Each number is 500 + 25 x the weight over its row's rms, rounded and kept within 0 to 999. Layers, rows and columns count from 0. Numbers have three digits each. The size before them is the row's rms in percent of the matrix's.

# layer 2 MLP down (transposed), 1536x512, rms 0.0522, rows 312-418, columns 0-63
091:538480487507481542483491504533490483478523470528539464493492473471497506490511505490489482499528485524477470498513481502530476559509481505463466487530485469501500494493446498484501436463477518
105:504510528530510528493495512482456489492540477493493462533524490538544529488520495527466529534506492504517472505464516486512462474543510488503520524494481483480522524466485494487515515508509424
109:477486521485555492505508425515514509489511488523536469514449519498524491499557514527485522500482507510480515530511492515526499501515494509524535540512522499519434502492493493479495496520498477
104:519451542533496505512487519505510566533558513484484509509461534475532476503474532459486485504501500551503513498514515481527524531519472511534487516449498520538478491499491546502455513504531517
092:557471494509505487536496518497506478476543532529478542509480459505475503496493473482463502512477480511537492527530516466427487567466505513524482493516536498510520484499563502463514530524471465
092:534515508501509461495531460529531521530525482524510486496515542475463505481502522524497449490532443454493492508511493511511547478467467465447502516479471501544513505493493490487512518497502507
112:499511501514523480486543564512503479485458487489482498534489499497484480492500504490474496474517493509516494528474506507512516465488504507484506490503521481512461486511473501498512479517514519
099:515491494523469471510510516494472457503538480552534479506484539453545490439485523515510479526532518506522531498478541457442481494482459532471514524455471499508484484529534521526430470469485511
095:532485520551498485490475531476517508465504471489489531486495509509487527554493484480527477504471530489492492523504502494493596529510485511457499501497573516525506507542533516502555518481512493
098:547500518471448533489470519460496518486500519513511479504469477522547489449537512517496528518509533542503515548505529509518470470498504517521487521468482524504498491501495507511491495517460507
103:490509479486517474460513464474476530517517496507544533520539492502505538484490473493518521513502525502521500497554531503487503574515516463501546520484511494507534522536475493517505489525462478
097:502530485499498496484471492545525512485493507500537515487477499505449477508541522481480527478504529519495499517524518490501508487533539501481542475520550503508463537524471515495531507501504494
107:542488480499505480512512559519527470478559493522481514503517488507523496484485463537548477468473490489510456459508533504495475507489519498503482503490481503536513511439434526473536487490501528
089:508503485532494508502541454494493498511516492518531502450514510519502489567509496508507478517488509514471503521543518478501492472518482488442519505480515508499470466467477503537547490488518515
094:461492474484460495550522519510532524492447521510489531524506515463460444502508516495526514511492463530522528487503484488501480505466443517515485472478465510527459467443501519524442513528489500
098:466487526505519500522523508505447468550500533499493536530497488516512537468515519504515519513519520520517459488517509520476487552477524480524439474507512530509473484521471495461479519525467471
092:553479483500489504503545471474495488495471534514475512491490506520518478512528486491524512476474503462477492505530509507497511472526519562439482500502507510463517513478498546456464500456471521
102:497513508502513537500512481474486498526477478513495503496497487521516505514469509495540481535461504511495486473502502514479524523518509469438492486475508497554484485485510488472482500534480502
109:525497498504521527484500518464480542518542521480501555534498512473496528488522494457522556532484510493515508549497497502508476518511511442477499532502500449535485542494511488505491582501533454
101:465543529518508449500466533488543516519514507512521535497505496506495525490501450498499509497481504522476510480536466486481495499496517497533520521487527490512496506484488489527468488498531498
099:472462504444491508489514567508539489546508524515476501502491527517526506495506492488476453496482459494487496496508502450459546497488522559524531472492512494501521524464541492478511489500519470
103:494520499508492495485514517472479514506474511470460512505493523506503528503529486519476540514501456494506499494492486515537515478489474488454523513493510453495522492507535538508508502575483506
100:514478509455490486480503539484524502490525519482494507485467489456485498533517481505514461528460524517483464489481488461520480496523491506517494511508527519553525533512492474520527466520528516
097:495469526484460481485501491474494456484501477519559506497531462555510507502480540496462501486522494532466514446476482498488470480546539513479527501506464513532524477449431483514484496506498523
097:472433474485506537473487526509468479524496469521510504499498496515507470518549498470496511534489521503535475496516516508498459508541475506519510495510469494531510496513513453504464486491478513
099:507491508478491491515506520531512452516493494487442473504495527506504487495505534481518487454501551463486500458491526468513489480503515465513468488496509546464493499457572499537462436477461493
094:486452467477510494539480508453511502512516432513506504502536480532491484477495527513489483512495481480542469485480480488514475533535478506521544503509458515518507491526473489474503483482450472
108:467455566511520532508485498483460500476532513449489456484513521509507516514508497470494482513554501546488479534532505505521497487447505514473522456556463554564540527486483475501522498477512466
100:523491574491506542500464491496503513527482513506469508480465489486544531481498439546538515481529436484484502526449517501540515488513472502485503505540483523505512491479516513502501511556523513
099:488462477498535514532461507535492506493517532501483476458524480476528474553526493480544478515495521508532483540477455488508501512436506486499529500424511558491455513527515512476494476496479498
095:504473523492537500516514504523458513506529491486513547522458525509539478491515484508451471478513544459514520474516534519510541508480517537521485482491572492483548511468487480532524488515510528
099:540526539517524465455486556462497473501486488478501513529498488504503480471492514492495530498470481537499492498488523505495526524537493515486515489511488467481500493507493510487503471423524473
102:540533489522529472556502526510462504548515479434481487485504522485471480481466477476478461525495522534505477490484537522489510476431499484537524511523461442515493483504532486446528510484486500
107:561486485517486510501517477476546522479518504501506527484476542519480555511474517510523523566492486524509558476487517535557464516501507486481448476467477478487455493479492485509500453447507475
097:481521496537531520499490486535484480474500534500527461523494543443496463502461491510512497504482497491527491484496463506516515536538503540471517519508545513510471483485522507511482520529487461
104:524531529496478488471472500473495526500440468504479475505483522508453470477516516468498491488452533488533478495536544536510521487478455516482509502507519539496513501578550482517485489522498489
111:545534511527489515524518526505489501494484499507510477500537475503532527464521483500469502501527528525562501477535509434519474509489484535515521488510492498533513513490490517530473496525477480
090:528518492452521493480507500484529517492505480479456499518517474492483497514482515472504486508446500491503526471500534509476501498498495498516489514527480513533494467511530479535490491491476493
095:512503502461497481510504525513504516511478497488531466537489543463491527477493507500524477461501521471489510476498539481538513482473556516516517474525484520541471491515454484544497513477481514
106:463489508483473510522501482487489492566507510535488495506494486495506512518491473534542504504524486494464510476490478488518448536455542468492499517498525495465517526530503467470526480480495507
097:494494465488522502493487516490456510486516474483494493494519535466545509477552466537450537494438508500501482524523507465496490554518528483496516500442479500497469507482492467532508491526539477
095:488516509464512489458520481494465458558439477483462500486514480481533476525465472504502511449490459467517534531479511520519511507464568527556485502481492477486470489529457515518462538455483486
101:477507544508520507473457446540535496454508513518469478503513496484504471548465486508509523523479553545510478459473528479495526523484497518490464514503500484542509501516497510540521513474501507
098:493487520468491489499508509462542495492487497494502509486515519515567504503454501508476501498526497476507483508491488515458501496521536497514510519513501489542464523477473499448494472492507510
104:470457477500475460500539476552507556483489515484473529461503525524487516486579492512496451489462519499479505474520503474527518469463499489481486514498508477496493524509453496522495513522523542
098:463506496499496485513493513538495481478523471504488507468490494538468500479530481472422506493506528507453531501514506445489494488518520526540486494534499501512499438467542486519524506504527512
103:472455543456529495498506524508469533525508510490512495510469501484504517515432524474493498494504457485545468485510476520498509472450471486474555513504513474495509460509481487522461458470511451
091:494480456510499507476450458539498481510511512512514502522516511495512518501517446520490500494480523479467484509457442560448495494488466528474487471470501486537507475538475499505472505519535511
105:481507469502492494511446524482506463523473501490516481542490486496488490476492485452519474504506510506479501484556542522502511487495530533447542562549494468514485483474496515522505493461518522
092:441458536489497502508506501471462509486450511509503474531523494524524522501542507503459512541536526510532501517514468500503503517535530465514479520542497490516507572514517557496502475524504538
109:529504491472517485511538528529516499505522527491487497514510491505476508457462530535461488507503493477472535521443550512490471467501500487517475502523542517478483436459521533499512509443466512
093:471484485503481512482469496535499539448521509514483491554523484499516486535522519485491511536480489543555516477534489498506553478487486490507486503498504491438495503466509493472513527516469509
098:472554518509470535484496455491515462515511502480480531499486488471535491504505521531511485477502523491477475481520500488495511485458474529523508553500489495521528514478462439499494508519507520
093:474471503542494516491491467460475536492455488461515528522486492484493488453525461495504562521512476505446488479501502477495476518487469530470504505501518499475481512508503495531447477546488539
100:513475458504494466501431497505516491471502489483495503512506511499505517518490555471494483513505520502499480494479484457533496481484505502515479457465494495503513484475505455480518496535495499
100:531469463532471536473510488501460514489548453510460526526479555463532500520471457485489488522491432524504502510514519481490524477483517479490516492500560500515453508471542508496507482521529532
095:519485516492496477515497453506530483465522492472464458536495496524527528510485513484517505524510521534491513492529541511477528499486494545513501433485470486505535463491465496473521490494493520
117:511488494522517493538507502502498500526495499515496469518510500487488539489484481520500543472485519490485468500484515450470516505497522535476527473493523490494526489476488463509535498505525530
095:464503533503527525490483517550499529487473515482503477483487510534509501533480502514469553491496510494519480494501458517516470482519511473487480515465507500526476497502467470511509500494464515
109:469496465531499497469495452484525521492484477507482478504504482486512550488526486481505454518507532492531454474504483512470500546437481530505477549494527542505501495497491480505490526492511494
099:475522471545539499518500513474491518498452538483525516451507479495512518506475529542505477516517500528507516457483467483513469505440475466531492491511519478472510542490559485459487490518506486
108:501518500516497504502465514437524495512493465488478548470513482475448525471478511492496515477480527475529499517474503495491508502518511494517520521475519518468476505530506520498531485551502516
096:502469532509491469473507514505494469476466504478488511478492504569473477525506478503519522521553511523504490515514521522454499505494477500519543508513502484490469507485481486480517512500519535
095:488482523482488481467480527497497527462485499534492509534506469482545484492526527460501539516490534506487539488517520482508485518485491440517539541481499484499507505504491541515520482462512487
112:522483521449494516477458512474527533532510467487479499505512498514476488476461504503525507453533488475522515521520507507488476503479470469492472513509504514531507492542481489498505481503524476
102:479516510497515539483503462484484508494532508546490514467462488546514465493490471427501472479481511482488496513484504505505489522518538534506516457455477471517507541498479472522478513497487504
098:514453478485526436452503500541448500506492517501473486497495540487483492534476518531494487465519485536508512463532490469479491530510480556509495503513472507509515507535497471531521553444494515
099:553461487568477495525518521514533480525453481537440483494498541487524527537552539470485493492528507476513470483479484435491485487527468482492496512495511443500475541503471505444516502499483543
097:505516500513522501567496517484527496526548506503501491523528515505511504479502523520529479510534523461476481468503502517448472502521525533496524521523499475500536521461498456501498492501510524
098:479501475550492487467465503532514480501525512474465487512483482505503512538516479488503525545469489513502500503487526550523518475461472499494558524523484505528503510487524523503444497529459499
102:515491519550515498492507517510529520476543489469492467537518457487520487469450504526513497520517476519511494510448517461443495466466560467480487522546469504470505470527489512500523485518506457
098:497508496512510504496497474458480494487542475494440489509495448469462489499501466494471514482527501505532513475513479493482496483498471521534533516444527493485503501511536508506520507478438467
107:515492481488456521471477500510479520481528528469464559506520464488467541480504495492509508511545486519498507487487543516506502487493487513467536476543499478500551510507497481472518503481495498
101:497537445536480510479557496516529481522489530493518510496506454539513525462505510506514527490506507479527506492514534482491502529478476507513510472489522485479494444496494462472470492478503477
101:498518481485488491521513488511541501472488496513493519472521471517498496509534510525504496461519510473533471462503504500567457539541480465554520505462484519503472471492476518510456486491521516
098:524541484505458573506523491531509561484480477480528529489509528486504470506486493489535502475461501515489498528497520513531553481490517506469497513533567483507507510503518486498501519537532513
099:513471520463493503486472512523506517473509511523513473472532497515510523521553491495532486454497516518521508505505479487479514476500527462548469489502516469464571490456511531521484519488473527
104:479501474560522476462527492479495521548527487519522510470480485472470477519492478452495517476566502460498508473479492527562490491491501491459486488496484453439499481509504481464509512516496477
099:508523467507515497548549462536493519424489539480530524474466516549495508502512488488477523519521525484541526501464499476478514477508488504510496507562533522502535500513515472529467469489532456
098:484506523517522422535515461510519512481482502495517499524527511499495487507504508490496467492526496539499504477498478518468491475464483466500502510519480514474538500505479491503482461504500515
109:525487553508506517508478525535520481528505498477488494499487520514520539509511523523503550516478441474490504502519504502533501502533526496515488465485498482486509474499514497526475527475523471
101:492496485472478484489487522543468475512497490498480458499493512523507519550501528511491507504485503518502507529485487491508483505531473487465449526494453501480464497467547531515529545474441477
096:515500498539507532583487493466548499504510554512531485489520496505514514498478488489462506452485480495497473480462512448474509519516507519493479529492510460524470495491494525476496502529489490
098:517507485505535530492448501498488512507508489497522470490533501462495477482528478486516504469554493492486515485500512489506496529517503524494462530495508537490529504479496510527473512482518509
094:494482555515500546472489469510549496494555476527504493538527479510517467473514466548476495517511477480450540504513460508469491508490490489491532487517513503459500509472503550445514512504493493
096:552498488474518527517458513514516452524493488473544505530520548517553521519526499535486470495546509520456520461520487514472511473520486505532471476495536466538529446512489479479512519524496474
094:494429534491496513524467483464463473485507529520498486520489493504524455456472480525511470497463464480517485515518504535511481467517438501512478491493493509471516540513499470558463505519491498
093:513516504499479497538475540489518493471451495487531517506526509506534490487553483484542494523508540483490517520545518479524522493496480513501491487504540497479476466556488491515510500497492500
102:516481463492480525530475448469498484489494461497454476534502543513522491540508501502503509518458513472473531515503531473492533483479487538443501486498465489517517462478520517523528463466464479
103:493503466555544517495497518538544515506501555529517522494504506488496471477537523513514515492514524494524473497501500508503515506511483502458465504495502504531465492466518455519458538495505516
095:512495514508540509494531488486526480534477528492516522511498490494488493495477499480474517513498532507466510471500506553471479523499521524473506489521514471516487512500521543527526569465523477
091:462539514459513503480481486482548492451447537485461514510551436471468478521505498545523484508495485519475549470529479471506520517509529516467488477510494484483503495519476516462460474475476497
098:546516493525467490480478475566480504545516473512516471468438506489498501510530535450545506503455456531473524539491505478491513460482484500478457479492489501500475524521525467517495460490510558
105:480544526487549549532506472526479544515483547487480490522496494507494487540485545482516484497512466482539516477514493500507508526479531532455496512507492514508489476459480479501501523495527523
104:492485549486488504494508499472507485462445469461501496506511480509529524492561473469487489443493490525511487500479571490514467501547497454478486540513522482508523494495500486468479462530503506
099:521537495447517432507477541513490463494537523504510503523483509493520440476459491528521529509570488468452480504520498502477524504487515516527542528496492478538516519514505541510541486504444500
095:532526488549497504521486507530499555530478484545497501541527482467479511480506530478505547522486510496494494491471512464452496534465495495489511519504480489481510465498471464455498511549536498
098:534481510508511492522505467495488496481530500489557531517514506503484501508518479491483452475502491497483519506490517513488484516498522533485461490526500504514502520519476526495480482497469502
095:492480509476552546533482521458493507495467488494519442499530520498472536455530550484496473487467467468480513471473495495474473500481479501480471487454508483522508501502495501456519496492485469
099:461484538531504510506493503518522482508539484550459509545555485516507514525553453529491493473467525531423501491494490510527488500439448477493481505479476470482530548495527523524523496529527506
105:529490474547520540506544531568563512511472483495519499558522520514474486500526499510535508543515468491453511495501514509529506500533497508519487509482474487508516485481471525482521444504525488
108:528471512497477536500511452512512497548497450509563457487484536464471481482503500524473484564518466466471537503517492473493488476453487526533497502478527517549456491486518487487499504509532576
112:504538528454526468456497512512536523491505488507456518513510544482502466503503490507543442512506506477499474481485466504487533516487495456483502518507545475477509479446483504523482479522512493
104:492492543525514513540479464473505513556493506522513497462476498478520570449495491457506479495540487511497483509513523510518489496517519452509527481496518492506470535495557560468538487524496546
099:484511481525484506486494485487487515505514464462502468510510485542566470481502553469537495505490496464516518551461507471475482481498512443537489517477450527507526468521498545519510498500467482
109:472498513518531471512500469476487509489497520536520519501506509507517513515469507487571496533497479500482543479500465530495433487471509502521502460472503500459485418513530536503478527468479486
100:520540492550528518524496487479488490483546508512501474501482513498540522534505485497495530481533477501540543438495497548496460508535461488496488463498488478522508525523539516542523535514505491
# layer 2 MLP up, 1536x512, rms 0.0666, rows 313-419, columns 0-63
106:526518480477527459479503502493496508528500490504472493560520541504498495515505455477497522489490487496453561506504482505404522524539517515457511505501518538513479500531508545516492492456446482
107:498495531493544482488507500502534461472514452494490473503465495488540516498486502534511465473512502515507484461452476485536542495523488495521544505582493488495521531472456526480465536491525505
107:533480527491536483499522476465489514495505466481533471472484528510504500501485541528458473517536478493448475514488516469498483513538470439484492502506511523504477516484471498497462476491508525
091:441491464554518489504531519539465543520501470463513485489498488514460470496489484491528491474457560504473495510452502506504488492488512496450504497492567499522498492489460514468477482515553490
091:522458483511497508528535479452501455482474457498482522511512510503515490462519470514486523534514525569494500504475473463488520486548537516470486504511509483547523528501471515505512513500494490
105:495496527520488476515508469481513485496465498485505566457547478505478484487491481535537496497521473543526474490528487492500534490518480509470487472545483484500529503493497559516496518525485561
100:494521482521495508493487520539513509505436502484489515485522518519448487500466458473472485471516525502482469517472518482561533444490437490532471474543511515514496522504478485471491488530498526
096:485524477441473502435518493532474503525516512521471509528488516527465580469494532509534498493521511428465494485500510536486537467516458481526461504489497472502499527482455457526487500472516536
098:534532486477508474468520490547472483449495483480512464456544526514522506514502541533505511470498556486473524468500478508456494562498473506508519468503497531541551463504544502480461527514479499
100:479506487510462490510481472447564501463541503476482509505486459512481491464450491460461464509480464560475566525526499467516504563514513533504497526521506489495497521535533548553508466500479446
095:439527476495503540550460543490466427449508545486523456493535521491514441500519472525477532518499534502500516510515510466443520516479519518464474528505496501492524505491521511513497451504538494
100:513476532418498490470509483445493520495519495527521506509525478493479487497515505474471520442476516481461495486509486558530521496482455509499514493472502543502495488499526498472466512516490502
091:536517503469507510546470495547482530498500490505506478548482495432488491529473490477507517482475507490483533486515482495508525498514517457491459504512533517467547520476510497504500515530537485
096:494532501466491439507514512520458506511517498464497495499465575506505520519499476496511474477492486526543521515513503517560523468537448499490444493506485512539495473477544540502524511503492510
102:502481506487510500479493517477531509523464487461513493492541522517480488534514500462479519500492485514490478506545480513490519462485471500503548484456521514498537453484466510550539519479489507
094:483534510498482464496477481464506453512523472540523483494483538465486536493536501494449500483495517512561516572517500507482473490537479512528501472533509496501496468536504455498527468476516481
105:480477521494470467505475516515502490505515540489467532508488497521439472438532477500523483490481482547505505506497498509516488521480544497488526496496492483508507513520469495506497508485470493
105:452487491509521502508499506489491479504546493469490434454510487465467483417549544526469513568480524506488491514498479504508518502490496508456542474533476494507500513500479516546487476461505482
097:503511523476493495520531498489523485509490480493477500521487449493499485499502523458528537508475490506525523487517470510515513533494496515473499500528505505494509504507463501497491512483535458
101:533511500551515563513479429484484459472516501478538494513526499457474472502504468477459528483492484477472461510513511484513450524510492468513465489511510470491494463499408473483506514510479534
104:466534470513535506526505489528513458519501510495510520476471502514457488515511566508521467504469519504503475502512490477484480523501521480494509488514513517487535474505483519459492503469521504
097:533467532547518476514529442515517556474560536490482547455498525497493486493505504503490487477475568494516482493476543526526475478483499513471491474509515504486520510521475508504486479510530454
102:539492460507471457493498498470484501523486518493474555483514481504518469515507493545502500533469509463483517519511482483527483499440510458507505519498472482500452523473489485553524493481482460
094:529497504509486523461506488529550488475511542425495514537493484481486502460461541459511512495501496519458516535511492521473513508494505517497512507493532459484526438487465540467502511488521513
101:466483511456517556499465501519513482520473478479487497507544504494454482485513491523520463496489521517536477489495494463488529504503488493520502501493486504492463550458506515496477526510476499
097:524512532471476486535541499557511539545499547502483474532503513513512518485523515513471522491487526511533502459491524497537429459481533490456506489515518497498499468514546498527473530504525509
098:501490498514497479545471469514457467537512526497528491512470484531542512502515480479476467476501459493488530482524480459486514516510458491512548504499512544480453520522516459481505479523514452
097:522511528492483526492485522526496539502493511472470502519502463510486504524488486503503510570474506543474469450526461551481489490447482536542495513493528514502533476491460510499481494470532515
099:492499505494506482530514469437498474509493493486473503502555464528529446545523500499489501522511542516519511518486522496475533527479432520519500466457464545477467501488474466487522491472502514
097:503482481516496540552509515455478508518509464493495490488489483517547555496519489494548552498462479504485514453537488491514516491517519482543521517470471522496502463448562515548516487503505526
102:480525466483488541506497477544500506463487549484473524509517494495498522512533473489474504453509523486469523514499506509527500487519501500491489501467526541540534523505518467512524486570471542
106:511474512520487554452511522530506437466495542536515509487503489484528512515496508538477493477512514513487556507476480486486479498531499471502484497539502523490492483425470537506493526535455486
103:523497540496486503466468502470489486487502513501508508491514473471464516515480549498488509499469536492448518487490512488508508491485505543461475520470477539480492511419502503473475487497487500
102:504496519499522531492458476477506489523515486527466512450479472551489502539544499466480526473506514529443536530538500501515501420485497465547484509469475426551466486502506471505525535492501537
098:500518551475478519489522489493465523505471478511473490472528507531503501475509482485513493542487512511565481508496528499524538470517512491457488508478498518461469508494512448540499486570498515
110:509487473540469496540484485525474546529486464539510476455507481458483476530531470586465511476494526494548507507513512493472468554536505502466509492533528505461528504493535524515513483512474468
090:550501446479514509533534527544450509503498498490508505513463470499517526522502520518470451510490511527538517514525528477474483509478478526480429467499511517499508474469507490516536524470480520
099:482471463490487501481499510472449510495524496477457555468535515484505472497481472471481546506483481505503493520515501489508459506479475481499481497502456486503519492505508472465509513526527508
100:502536525482496561489511505493492481493543463477495507492511504533500495508558512502465496513440510509512502484473539495521491514524509500477471513486517476449519501447506503486516544498488472
097:470483476513485475524490484486515518456535453530507532530491489498520524520526487504523497492486492513518464493545510475444515509517495486478530518485521480491523505438534495485482515526512494
091:476562501518515516519459511497469483514500480521518522462504575464479486478472524488473478541491543501495510514498510527498489550471479521458510521473470491524509489491513524503486476536526550
104:496510505496549473495447527518484502492546472502590543499469517521480489524545500493457483494515506548492565487515479490507521497509485514473477466527460521440479528517531483510450528416519478
098:476517524509546503519478518493453443515502479497458446501443479463458492475454482509524503488480537504508520493528490470487492494508473467527484510508513478480508481484510506534501473449542500
104:540500462516510454529497478491467460496506487505478498477486524478493532525517508448533523475508487463498495510482489487543553564494470478509501523522509533531496514531458547505535545485464489
103:527505467482503491480535518494482566528493508489466512528525478501524492527489517492509471511464474523545450523496464538498512527510521491436526527480471501500488509546458511490477513476463463
098:506460495495509496508513511491494479482471494514472489458497475476515501474518542506476484529477512508509490510487498493484485507507507461500473555493519497490502508444524479502489508482553520
090:483475442478504490522512471494495495506515489504481503508535534489485499442499516481516488529494519489485521530507509501474502513503440484463496484497536546478535498506469461476494466498484551
103:493518514543490475541498488521529483470490503503519520505541477496490522511482491489527484515518506518515516507528504517508505508488507528502467467491518436476478483493524473473536451497507507
086:500526466497504473564478480511484498519503541523471549483507477480490480500530475523499472504475488483461507504442453480457494509514492482524523542537479529511520525505502490549476524490483527
110:485460474478497474497508488518512536483534513504492479494443494481490502514520468536526481533533508533509508504535475507469474448446522548506514479536507542482484485501454526508478453461521521
093:510537513493482536506515504463475494497503489515462496480488507492533517472513498487474484491487518506452472459470485535512446514536490482486449518475462449554506476502491523461492491487531500
095:509547513475490449502501479502524486547532486461485485436490483501515442522484523505472509532484529537506499503512516457510516482468488512537488540537482513553525463486468480516529521487529487
092:479551490478493507490488508484506465476497516503507482497493504496508522527476500513506515476470560483482468508491506506479485516518493466482557468502511476456491530500511487476452472461490499
103:463526528473500520512515452435482537564493488490510514485510493489486446530508453500493481487523514484481499545536510533455507507485523496527546519452466491499508526483503546536480482502470527
102:484526502481488475525489497476495534520545498503498495472471505495493516450483525485486493509528539533498538478487504482509474543492466479499480484512503523517507542510524521528506497454452509
094:532442508479474510497495511459513458476525494488509453496479519502540544541505503501486501482497449471513514518502506477545508536532537507443490503483529470491545493517503468496520486539506541
106:532511468491518511521539502527482492505525515473511512515477528522517469533527518483487538499483497476538569495490510473491481461504505510465481544530514475462472570519497496537452532470514470
098:552489521533505487528527516460543456505512487481489531484510502524492500449512502475513445503487539519492497500514488514504513508465440510510514463537521527472503519475523483488472482488462512
109:539511470513451492458565492476505475457514544464475519492475489504518505483511555461508491479564531475513477503529508492502505506457511498456444482515550507486487511511529505478486487562493510
100:538488512502538481482528523493509484483512503511487513537507471476476512507497486498517493547501492504492523512534485478539520501564482508487456521525464506517564497497516515480516491530555527
109:508504493520505511515436490492518517490518490494508556467535506493503493485502516507525535516446502505522529503459522439519472478490509501519484485530513499498510503529499493482510521458512508
099:534504490492499496484505458549538518512471494498504467516448501482522456517481503473475499506504515463500501516533490451482477496495515533464471490479477553564533507492471414515483514493466523
101:521467505493514481508471482547531481508475490487485463481519473459480478524544494527497490488490526479530481496521475510458466510526518517510463526483458496488503537516499511485517512486485467
099:489510506533514498509519483467474509465522536490509517493483503524480456511502482477523522525507435533483542477503563509508518494490515537481511483502475501504539504512473579534492474469464539
108:514508526469508522524496501462495487478535477474512495526487512532491529462487501522505525499512524506489507510495536501517528525451492456472522487519540539495437466493511498513572510503508503
100:522505475528496511502532501493514503469507507495510512498517487491512515487527503486513504500479500461522508528525503479496487482475446502527484481514436519516469495500478519453489487500529476
099:542472522492512432503504518498485460498541468478479537495501509505471497506480496462523535532503494475425532456508474480512518459482473521515513514504556510441502498469501487457488553471487514
098:491505484476488504437525486498521526503480510523490518471499464521489549479468463468529512518515450582499481491473515514495506520499478452516497490526499569540449497519492503478535484506521524
095:521514492476501498507548528523494516486478524473493564495494495520512525481482491478487500543487517521488496520479484528467490533465520489494488475505520501479508526503541521517466447499508480
100:473501527536559478488524480498475519496495493528503479511484496475516465476528556490528544434521533541494476477471501519492506465503492486510509494510487445474524495506486501519497476469487511
094:477451522479501514547515499494476469446490520519486535495522486502507497478510488492466471460535516551476491497535496485513514476513507516520517490488530492508552539508533510502496441491478482
102:475509479469497514475499498511469518501510518535535506493499492496501485516504479467489517526532470511492493527519415482524532517536459497492498486496519499518492519518504508445501469526525496
109:501492576522528496514499473501459542488498490516466469503516503483452479538527495502481474524532530487476470521490497487540532486501504531526510457477456479472496494488480520476520492521514521
098:483458509495544485480510497492499462462495511532480526486527464469492499485510455492520515512451510482479485461445538447505543516496488522475513516537517526480498509470532459547529492512498521
102:522471478506501542526543511464497535510522489494447507491521518497499522498536526538477462527523489520520463543483523485490495478516480487518522496530470491459535507500493533508498517461476488
098:517490511479483502534485481509525455468519505548472519493485506426529555491408511575473557498499456526460520512515495556494529489504494474492492514520467487470491516510502509485487483467496532
102:473486518540493477535545529516515487519520485452540504505501523529526460495485500500520514512523529507484526496483468520483511516479480494500478515497494496503500485469529529554505500437538563
099:518524500482505434462497529494486503493514458485530480508543542485513476476488487505519492513468506519495437499517523500474504495467537517491457494497487487482488502505503527494477494522471491
100:487494466531538530448522518458493474508468506527510480462511509526474499490487484480454494478469521461496480509528481490488553501457498506477468500515506490498516474457472513491527487534489509
108:479488508464499520464509508522481489481488491481497521498525503493503477527519458469512542513467519501502523486517497439468520512516542497496529500464501496507500528512523501464494521493519497
097:469506512546495479496480513504536499480484531494450480490503463521520497514504499504489464478507506521499476503512511502488489547481497488548482459501514520491543534545465499516506498516460500
100:497496512474506489511518479534505508505487497503526492484520509535502478513512485572490489476467489495509526503489489525499502441540479520467472494523512487464503549529467499537505472517492495
096:486492527505500538506510479478508462463468442522436517487520550493529494524500505507483463468515517521498478502513489538533528488506478502515537515495538497520499525517504454530468516494535498
103:523490485541508497509500514493509470510472544491496519510494452550466505501508495499504528509482492553525526505494509512494546470518563515484480503504450515508470499501549478512466497488509456
098:481540514513501522498515509510497499551519475520504512513508501559530452518520423533455503551478518541463490488496547459541542510514506538496523457473496467469473475484518508544503508478505536
094:488499489460553450461497540479520491540498508504464514475513504543504499554566493483465505523518492524546497463494531457552517539495514521507492503501484498455514497525500529500508515513534555
098:473485508500492522459525527504510532503479531518478452468448459493476478501455507524501529491471468458506541509453498529532493483511499482491491514492518484531514522484484516491520474518476535
101:514481509506498484491474506480479515479514459491514462486538481467517518504530481509488501454489469516520527489529516524511461550511517484475503484482515541456510489526486517502537516494452456
101:490506435511486482488489533483492455482477471475553468475524472533482524487520501526537513544489478512491526498508499563469548488437472460530508488541526521476545518482528509536476519497489531
097:473508484533461490500496507477490487487499474515444532474491506496557517488530477524560527516534511496500450522464539487501512486520545471485474501505480525506472506520463484473488487531495479
089:553506486499482538511540522513443481568534481508537492465508533506490512509461487469507519499481485495533516510444458503475473491504497493514543520507477472483516527513497465558494495494511504
096:520502511505494506496524530447506452499515545495482525524545482516473461488483511510490514490489526523564503467515511496492499494525537499485507483475519531491483439489442556501442521519472499
104:541454488498504540546545493458517515473523471480547471543459547478501519478490475502487527503507465502442521493495544503482470516489481486511497521472500529502507480521499448503504491495551529
103:499513553512517463481518485500495532483496523485524497481483471492504504537514471508471523476515470466496528483512565482534503526504510496468516560515491494446534506492549503520454508512473562
100:510507512508500490464516457480535499526466491494460533491521452513539478529513554486447487499514482518511508508500473479494509494528492541468509495537531500472517486482512556527450469460546525
099:491474496449522519497520508481530436443475477473501455512497444511462532521508471506483509491475513527567481526472476523492531488484490515516514535523454508515504510485502516500517482464465468
099:484508470479491522470510471505524484494463468520472495484529507504516486489486498533517501546462520495493502491477507503478516487515495490471513492493445522515478523518480479501533518529519495
093:477499470486479487500527520525518454525501476532511488517484504472474506494516547458495471488518456534517456492514487484508508499520471500500506516525509518496471529537486464495493427480484501
097:491519507521504503501477497495481510483497516473487506489543482496481493512485463477488552464527533510485516474513503521538512532470481493517536495493526458512542543487552510567468487475525534
109:515502518469525490473462507453467516518496494484501520509472491522462519496496522530502494475481517517478492497461499466539475502536475446470518493468516472484483529517507534492466480504473474
116:489475479548487528483497506501498503490449462532520495476507528512490512509449532520499539532438521477489545493533481512499530481469477473518442465506508510509516519490476507530518519514490504
109:472497501446520496486568473480521487520504542538556521540496516518487473527469519448491479513504497492491498476497503485499491523519536483487501473522454501466480496501537458518473474482560513
101:468517520506502513563476528510490537499508524489488420450534481509503531513503495516458480556520523530530471527521474426500531494479548493471510507497487480469522519517513527493447534526517490
100:482530495497477492510499500478483527469445499516501565504529527465502540517513510508501518509492488499533521492519514522499480457539504549488504500475489491502495511508461514495470450545484506
108:509508533500478485531485483517521501463512514522501519501525521512482474499533516492487514533504518506491490473517509476466507528497505494489479517540494506480527532487491529513498527510517491
099:473516511533499485496507466523504470472474476486539476501563486470493475506499496500511505507482503498519511511470506538505491518500466464510512457488539509483468495465498473491531502485505533
107:520490531518534549554507549485497459505484544503456494512500488530455508477546526511477521510474502512497514501557506511514519468504519510485498518552476470474495496485471477519490524494472517